Each number is 500 + 25 x the weight over the matrix's rms, rounded and kept within 0 to 999. Layers, rows and columns count from 0. Numbers have three digits each.

# layer 11 MLP up, 384x96, rms 0.105, rows 376-383, columns 0-47
514471470492532472497524472513511456538537483510518502494419463533476515505491428533512495486530541477559533556511484498525480525496503478453504
530498514520538540497509463473495471506488495481439526476521524515523487471533484461537480468474454467518538475494496493509523465501513467532498
481503491530508502531516545500506519524531505510498440526462481556505496473484456531530449531463442483469532525535475480518498514527495503505499
505476471539503490492501511486455515483502493485501468531501461515511496484461494511520477509498527489479528540500460486518524511536511519465471
518492484458535488502475496486471511493488519516433490518478464524520492464517475530493511525505534523497521495555474465507523525521482482524471
504542544511481503516495466500509505512519490501517540494512539486494471470470504492526529513537497500502506505495509507520524460497514500539493
514471465547458522488512438484489479507516500485508492530490478517490470490504455500489507488524536481504550486475509524482523508533542491498529
571509497559482501516559494469467511516484486553476527532484472567469487492495485501496495525525528450472529468463501511477442502516479563576511
# layer 11 MLP down (transposed), 384x96, rms 0.0936, rows 376-383, columns 0-47
467497470483494555475488496522474475505517503527531545538520469496495492461492484526545543492524469513513526505508518475494500507515486484497482
505531498514545482498481496517491531533489478514512481509493554491468493500481535545502461515502472511506481513525563481506520519452488480504510
525487526494527447560476515546476508450503506485496543512480492508489452515488529537548501479488509500570521483520521500519475479500486500512501
522533518439459531468507514486449497482494532513523526499508465484521500555531471493510501490515481478479494513484511518465484504506534478528491
474501505495481506472511493519475473475466523424508505532551523461498519478487524478454538484501496493467496486516496457513481517484519484518477
503485473507532473467496504525515502486460525493520555516530508489476523490506459514502495515480502539518509488482473507450522510493502504440461
494455498469498498455488455469525518531467514484494521466528513533499492486502545490516495521463526482511498542492500491491520436517508493475445
455506482507522491471518495514509530464461547488455518524548507490497510485501531517562505525488512495479503485476490487541508529481531479452520